Weights of a small transformer language model.
Architecture: untied embeddings, normalized queries and keys.
Each number is 128 + 24 x the weight over its row's rms, rounded and kept within 0 to 255. Layers, rows and columns count from 0. Numbers have three digits each. The size before them is the row's rms in percent of the matrix's.

# layer 4 attention query, 224x224, rms 0.0606, rows 191, columns 0-223
080:139132129125103073138111098117098183138159123149150117109124103143153176131115080140105116105138140105126111142160116143148097150144137189158093122145107148095104096147163094147143129124107158146107141110148150141123156146139145093164108160136154114134092140134100161127086111120126131095113148115125114155121135146130141153168110124160118154155161132154155142110161127158127173102102119128096083103147143112107104164143129103181111152125112127105105085108110159124121148144124097105140089124113118146153115182148112115171086121127121098164129117140160141104126098205130109148113121160112087117083125091103127092139147137138122141127088148128112138138146166169143171143157
# layer 4 attention key, 224x224, rms 0.0608, rows 191, columns 0-223
085:063157144112143133115089127141135114119122123105146166130143101152161143146116103162106119146121136122108145107123145117131094139121148154149103107140106106103109105118148145108124117131102111088130092160167117122150127088135152134169127170144106102107109110124124131124118159125149107132143141122096110165117140141092132163144121128088123120105130113148110121121089130083129101100168117171115139193141177119102124140117104131123127146164134134137150148160144121188168111117089125105122130148180172106142107142159121132083141154127161147092141118162106083145144099158108133171121139156138086164142120127156167165086134116104096159176122112122141121053147160156089128144151
# layer 4 attention value, 224x224, rms 0.0663, rows 160-173, columns 0-223
079:120149116122164185151125067068143118121150102117148099105132118088104125141133137133127124130153149140140129132181094128142140169121159130114115111116119143135131151121184112163115147142136122102126142168139157150098118165156136108109150115103110110176191078119166115147121148127117139106119122164143142087129107156161129157116128115154149088117135130118143131127094094082151134106110119124116124124117113117156139113158105114108150093123102110145167154140132120108160093092153164193099121150118130121139119163135115118113115125159130122132109150139105127111120134133150110122137024148140134150110133161167153104139168136109136120165146135115068131133114060135145108124111
080:095171099152152094146131144109161145110129133162129178134105104170132104149126142125120152116106134157151070149126147156148132157084159145141172128088154056129123142130118120130174127092152111182104122130151138132108137123127069092155094131164118124127129162187105086124147139113141127110100117142109160101133145097123125134161116144147142108106150117161175135149121110086130144116132125164131130147161157108137137105142148109157118147155146176116133145135112154127156113136091131160128142120101125139151110168114132110173143146123186117156129144099130190096127121153101096107135157128119134106144124157155088104143072106089125109115134116144136101134118165102130103113122
082:130093154144131168129116092119127129142114091174127128131145141112106101188139117169121111152136092154125106134192155125147126120124136111122095157141128129138129125131125143138142136097121158118139149121110171159153151112115061142114135129108099170069057072159122164154098113173105127146112126151143111126103152145114114145152121163097136177168144142107119120082114138100124154128119159126099138153131101142087111132094129129113099109153159104135116110145113149144130121143070112184136168119158156132135124099150112168153111155101098107114137114157132097151153150092111140152103173128122121127145136153135131158122085083153105160121106148129137118150117153160104125147106
081:128179145131096118133145127154108133100129163154087095122128123147157118155160146095153124135132139137152135151102091141118101188099103124153107132115150148144079131114090087117156153093091149188137124113100114119138079153132104070139099108142173126140154154124136141115117122128153120114169134138141106139101114137187161110129103145164117154152163081123160143153125149098119136143154160104151137130130114121153142132098099118116159109130136148149113125139094156159172097143125102164105138134114113104130140123099156124127132143097159154110163153130129133089093144143146075120126146159129149156087134102096101113128108106103134162077121107144139153085093158114172122092127
086:126111152121134112116108080148128129121112078128139117111144122093117103118098137103102147149147150140115137129166086142112153149122058144149120122119105176121100116107117133105119137152107121129115130113117141138135102112125140118131129113130129105137184108134151114173154134190121102166136106130168079152112098128184131085132139143181152148093110147131153105117112135157143122110124118115077141143112097138124145146124130160081164101105103110133175100116137111081163162106194111114136126135132133130099133101142121173107114086123127136105143096113114140145117117138087162125145118109124120120092159122125129129144139161094145153122136136081124078129104038136106090126092
090:158155111128120167174123094072101111140125150144125121139120108098141147162126107166107136164156106139104100130154101106121088182131117121150110127090165155122151121109132101129148102122132137134136165118109130133157125117158113149132145151112129161135094161112103133118138144162121147108173128105099139120125125105185128139124127192118143135130137136098136133152119119124113109178153148158087141122165107121141096132088103138086167135096149108146091148087143101166164105138110122139128126138073134107130174104125117129140114187150126124122126091112133138165139150131109118142121188152095197132108164156140182104141089135154158165091151143119115165147120132150123100119127
082:149121118084117134141167127168113119193132130135154161146128105137132122117119150142134139124147152119107166088088151149100109127125121160151111137116167108113143153175085129094149109128173094139113115172129150149116126132143174152140155138109159111130150127095143128084125108116087132102097122158122144096130103162093116119095154130079124175120087104153147116122140141095167123168113165142117115091138158098109090132156131135139138117108123122161055116131132116119127161131089097119129115156082160100161114136109100142106145090176108114144191156128144153134112136146147155112141137097147113125155122148132131132164142135107138151093164144166162101122138106142152083148114
079:092138097139085096173093121102134151094095108134148152148134152180118118096132149153158114061139151086138126143143143086129133114134164115114144120124139127124161119093142137142112124146141138153133145081128122118110088098145105146103122161119151113108117156119091133108144136091137168145152142162071191153122129126137112133120175137112106128109086142131056152101145146113145143085161142135181131119121138136096090155181118136167091129094134094127147132130124156113115144124126159138146174154137110144096124139139153132137127140152131165175126121092111141111145109176120146124154148108109128126109115143146080136128142120169117165077086147113112099125107134132132158142125
092:133137097094152121158166129104127145095119110135163116089115122089117110093099074139125128143109134087101126095155107114148118175127189103113118140134101139156131086116131127163130110142104146168131116117135104135152106101091095128080162128089107105141160115133092142126157119119128124116107134086136098162147136137119153117086101130148117103131164174125110117100105126155102160125112149134150131123119139127099127140087127144141080118133147125152152109160115140152125080114149131152129175118119141132131155138120122164093126103160124113091148089080118126124136155131139113068123060157174188132120116131120155124103164105122170135123101103110101141143123111175088092100136
085:126148100135150108139148097173088129091111178138132126131144099102143145140125085076100141193127140126131165105081113109121106153098097105178157123149165109157123087145134119151133159138121130131190156125100143147166153123120128133089142140102119143133128124114170123143125115131190093115115154124139078088105111145135166145099164122123117159154104100181156153162094117122162136164142113104083120119126109160165148102096121170096151123124116149171134132138149115148164112111148133077139120136116132115105126117130094155084112111135158144116113113140116124116146141130125103074120145109112150139131131129132117138159120106138091153142168141088105134107131079131118158129136
081:143108151136139138144148095143080143078118143138124107112129094127145135171114120100137141096084127136135103090133146114106166105112122144127113149144100143141144113105152148126107107125143162180113123121146165158121103116108120138101120142092121139078058133150147086168126124068139162152137140128132112171162092129111104155112087102133161123126104127108123121119165124131143106119111119134113096141161142132115127113081117157143090164134129153094141158122132122160135098107075165099090120133167124147092095152118090084156098159120116137161130100100126086131176105108122158098114115131120087126128129125117087124123103120096092116081121108130093122111099079082145124115142
091:123129153122143216157096046152135112122101097110125114124150124172112121123130131156124113123098144102139147128111110123141134138144119115138120129124141167108118115136151105116134162144148094055176134112133122124132116149110100129121157087154164132135106118110094110125149137137151098073127155138142151100096122104120137128123130130132134100107142150153094138151173117130157155145122152127128140123118142136132158132135133125140125142097160092116180140135163101119100106127172155063105113089147077089124127138142136154115146122111110122171112116134143087138110104100166119133125116125097096153100111138149139114171129113222115089140136123089087150167136130132149140147107
076:110139155149130141139106092092103107096151161144106120119118149165153153161143120139148137091099163081137113097128111117100121137084142176182142150089121158143090112113136157103174114141147132094113090132129163128120121109167164104188131118129125104134164169140143111080145108107150140127127159105158141148124101112113087149122102139141117109114172100146099123159182131129140123090132104159176099153149155118168114100094141111100144118164121112138125129153073112158128107100121156130130107129095151148109105152120144105107132105132111136153161133156165166150124182189120121089126120175125135117116113123157119154107116120144112156146137116177124110150131120126108115126120
083:120112111070119110097146085164097122068148122133161119119112100156137140114164088116145112143161120096111104142150149146127149086110120135155102097150149120101139137144147128158111095154104115142134143172153120095152134140136165132139117133169090126143105132146110128167123114104136121126121131084099149153120119140097123153122118096134145138130189167155111139100147143169148150115143085129139120166163119112091078136126180168191105126213142171149142180133146137128154127148089115060142126110155139130121125121104112112120138143131123121165134131137144168087147109148133094106105126119119121138122148140126152145116130109147123145118169085148149139087137133104105116142135
# layer 4 attention output (transposed), 224x224, rms 0.0579, rows 160-172, columns 0-223
081:114127152123178079120102134123115145146108143110104159080160113150158153111129114138103142088111116163167120137129163115122073126116092159142146119112102104105095086141158089107110155122167170108154130130171139111123171103110107129147127159130155122085136179126097152133116105112115125112116131117096136168154131139100117105142112171131150169188161162129108089116118154124104113153110114135140115138131102157140081167132144135135107124113132097121122113108155129107122119112127135116116143123089120138131130158142150169093155133092169130101197102164140123148124116104122163131138116143110137128104123131073104186137126100126129138106086132146170115083163119118120108153174
085:102139133137115155159129145112142115141099111130131181141132099129124159129098157147135109124136083116128166126143120139089143124146119122134132098112126124188139118128155155110115135112132125124104082109136127122162116116134134109146139131095144142121175095126083157139152115146153139120148149113104121169135121154096168114117163148152081136170101140115114176151117100102119126091147073163151111193121074167128149133150094101108107126113120152102109157083114095105156078177143078146129117114160130125094115131163169143111139135133123102114113140138090143161140114130111143114101127119151119169066106117157117117108119118157095133132094121115114105104107090166134169190137
086:145148094132139104150150148119125121133149135129183133167159101099148133130125125131126100136152119107134122158102133131103107108200169106109140143132106078119162086106132123159152100140151137122125064117109080155127145133132170088164094110140102139134165135131126136120160127182106132141130157115169130136132116122130144126148133130138097123083115123076109142142142156174094109172135077129097132110103106179127137135131152125133127095134146129127126168168138148126101161127125173068093125129113156128165106134103125096117113155145140148137096148112066135136105095160157140106153129130146114123127120154138138062126105172111112100111167145144139136113163101122109111120092
086:111128086118121140146099157133167103120168092147150133149089149187122144142080098128116118087121072132138132108149111094102111151129120132155133144141123107132128082117139121135095137170141109133128135107088177129176135087104131140090151160167131142084118119125070129124124167109143098138105115117096140097087138121107155188111130121111110113110091132174154167113135122132174124110105079151145140124096168123103118138122080118131118138138114153128130122101149128102136095125148130093095150089112108092125122180162171142188132128113134084152107136137129143098147111176120144087093134113115156140126124127137088137122118081131145139137105124121143111157124125131147127158126
084:133119092134132119155105138077109123145147148089132091169114101135129161150143099138160162099134132088149109123113151107112088146134118146134135101155103144081145136166151088118149134122138180079136144117173128114115120144149114108150116154168124133102090094139144155127089124113115089146095133145143137115120131138128141140169100090091134111141168135134152123119138135148149127147116150128140138084106138105113102142102144132152131106182141102155132063156133152124160137111085177152099171113133141134140121136115122151142142143140133096095175085123164138096126106122149123147132130124108129112128133145111082139153158104127130166128114195163156176125144196134160086135155
095:130142109133140094129138151128150169131125092093131119170144140145119144163085103122127105115165106146101123143154150107150139143158137155095102121148097100118105099127179150116156122161123102127135116136114121101140122114080159139113091141142096125116125139119099104119182087115143102137110113167126116113118110133038133142150101096102118139117128136123152109126150129109122137126071090147135123117168089162155134129145167150143132094152159130152118107134119118101097104135187151122078136122091159120086139124087147172154122065088086116123134140131073158133120139171103169135118140126133132106109114151143082098093131098105130142124135144125136098142171124112155148142132
082:120108171163130140128111154146113163114103111129101137141166177119121147155122149092099092124085147115101134125172128138167163117124146129098098133137113156136117128090164158163191144134086126106077144088087103135117179122150107118096148097148118103123135159135160132106161118125125117152149148145091104143084135118118074134122079154153158058116159110092074124152106111137133135094157126151121125100120101136128132156105165114104140137119142129095133154098101142126161112136156113137156140180103083121089134112149141139137122135123118127115121145127110115132114099113132136129111102127116153164133130128110142141077142092114115076152114152131080095151106141143124132084123
083:118167113153126166137111102106124146183141155112132115118121121187182112163128118129150175159148128131110132111110094122124153176119083102127125139119164142129100112143111146129144116164066109122109098165126150116145144106102123124137138103129102160156104173117145126148128101104155165107128146086149139152150143135138123140098107119131113100113172123150143123157121102111089153096192147123151128129141176086171133113157138089124172158097130107148118151145136118164123117129091127091135111143142119141151117119130105082122164116175152130086068158156110108095125140112120159159113104161133092137145112113171133133111134120144161120136118095095135134095156136119092151114092
098:114150143128200133087123102109112121119164110119104116153127132146143132120104091134163130114157095165116116131119146141130079139140084109157168148137116134101090125165132125157153167157155085133136149156152152141087148141117097140111094117159173090096142108133115145143120140142107119114095134147167110113174113079133133156132100127134122151103140138145095127142108135141112133116108088140088124138128174109160130103115138162096144183118143095136130104109124146170131151120108187147148110131148113128130113134125149092103147084070123167165117093148129103108106138108133166136116209160131108108082120137123097121159132155121151149149114094126128165104115119106119127158126
082:141116155104130165099116163169116162141165093133144129132138099134092120146103137158120101094115132154096116131135127123150089077155127125107092155107131122138124098111141113096137119168085128114133145147133120161063133094154131150092123129105129092115110133137106152126119162110127085128114096116113150131112105107092147127109108155093156129152142136115150123133136143146146136107069129149126112109129095104122111110101149125151084119135156077163147123137071142120121090094149107128109159097118089116130150135125177140168140140100116117146185079089182166137150157133141131110086167096150140141161131128099129155133117098098100157123115112147092090151147145122134086173121
087:127163114114139157142134165104150160128180095163149114120109108152153124142119126166132111149136116154133063137172175147152102122137182125140134138081162173148094147120112091152132143129127108161161126123188142131110128164127121157150132160130127113148138138140117168097152143141138146102142109105142144107148122115128135123122167155131116132144138115107108095156058142113112168144157159106126138151100106114137114124137105113114161085131139190133141128159123138091097153116120118125112176117115164149132111060134126148104143119118169125119089094125080175128115115123112145115151142170137141103121140108125171101125129140145193145138144125116113123134147151119102125128060
087:116123118113100099103111181139125152179100141128115125098159131139130117121146100098149143154134161163138095143150110093128101097099125130118123131102116117126122157125057146103106113178117136137149126135120096114087137089154174127124143113121096132148115194118137085168109110078103140155084081118145144159185104095101118082117111095074143129120129144128136130098109064143132121131069117130145101132110138136129138104133140106141127094098106113103161114138155121120151121134125129121116113124119133158153122122123116138115113155123154144108123165129105091118148137069129128137148125157161140137189132098113152165100102136108159108099115126132128155066162136098134116103142
077:167118131115104107131121190127182168107126150126115177138145122144152149129136127125129131143112139181095145115162131123101147120156072117104162100101152151137133152138156124126114139127125099152170166155128138130161181112140134173095118179128171143119135131119112141115113161104144122117157139145121125140160119132085135146127132097161121134123133122126112128103042121078149133113135163102110129113136111111119094090155123129101135190158128137148103126096134144103125126139156082143162145173142100154096133097116129164138127133137135108117149169097079167157100138075137136140106137092136128111113132146159131178136137155169109126125138138109142078119101125141143141172136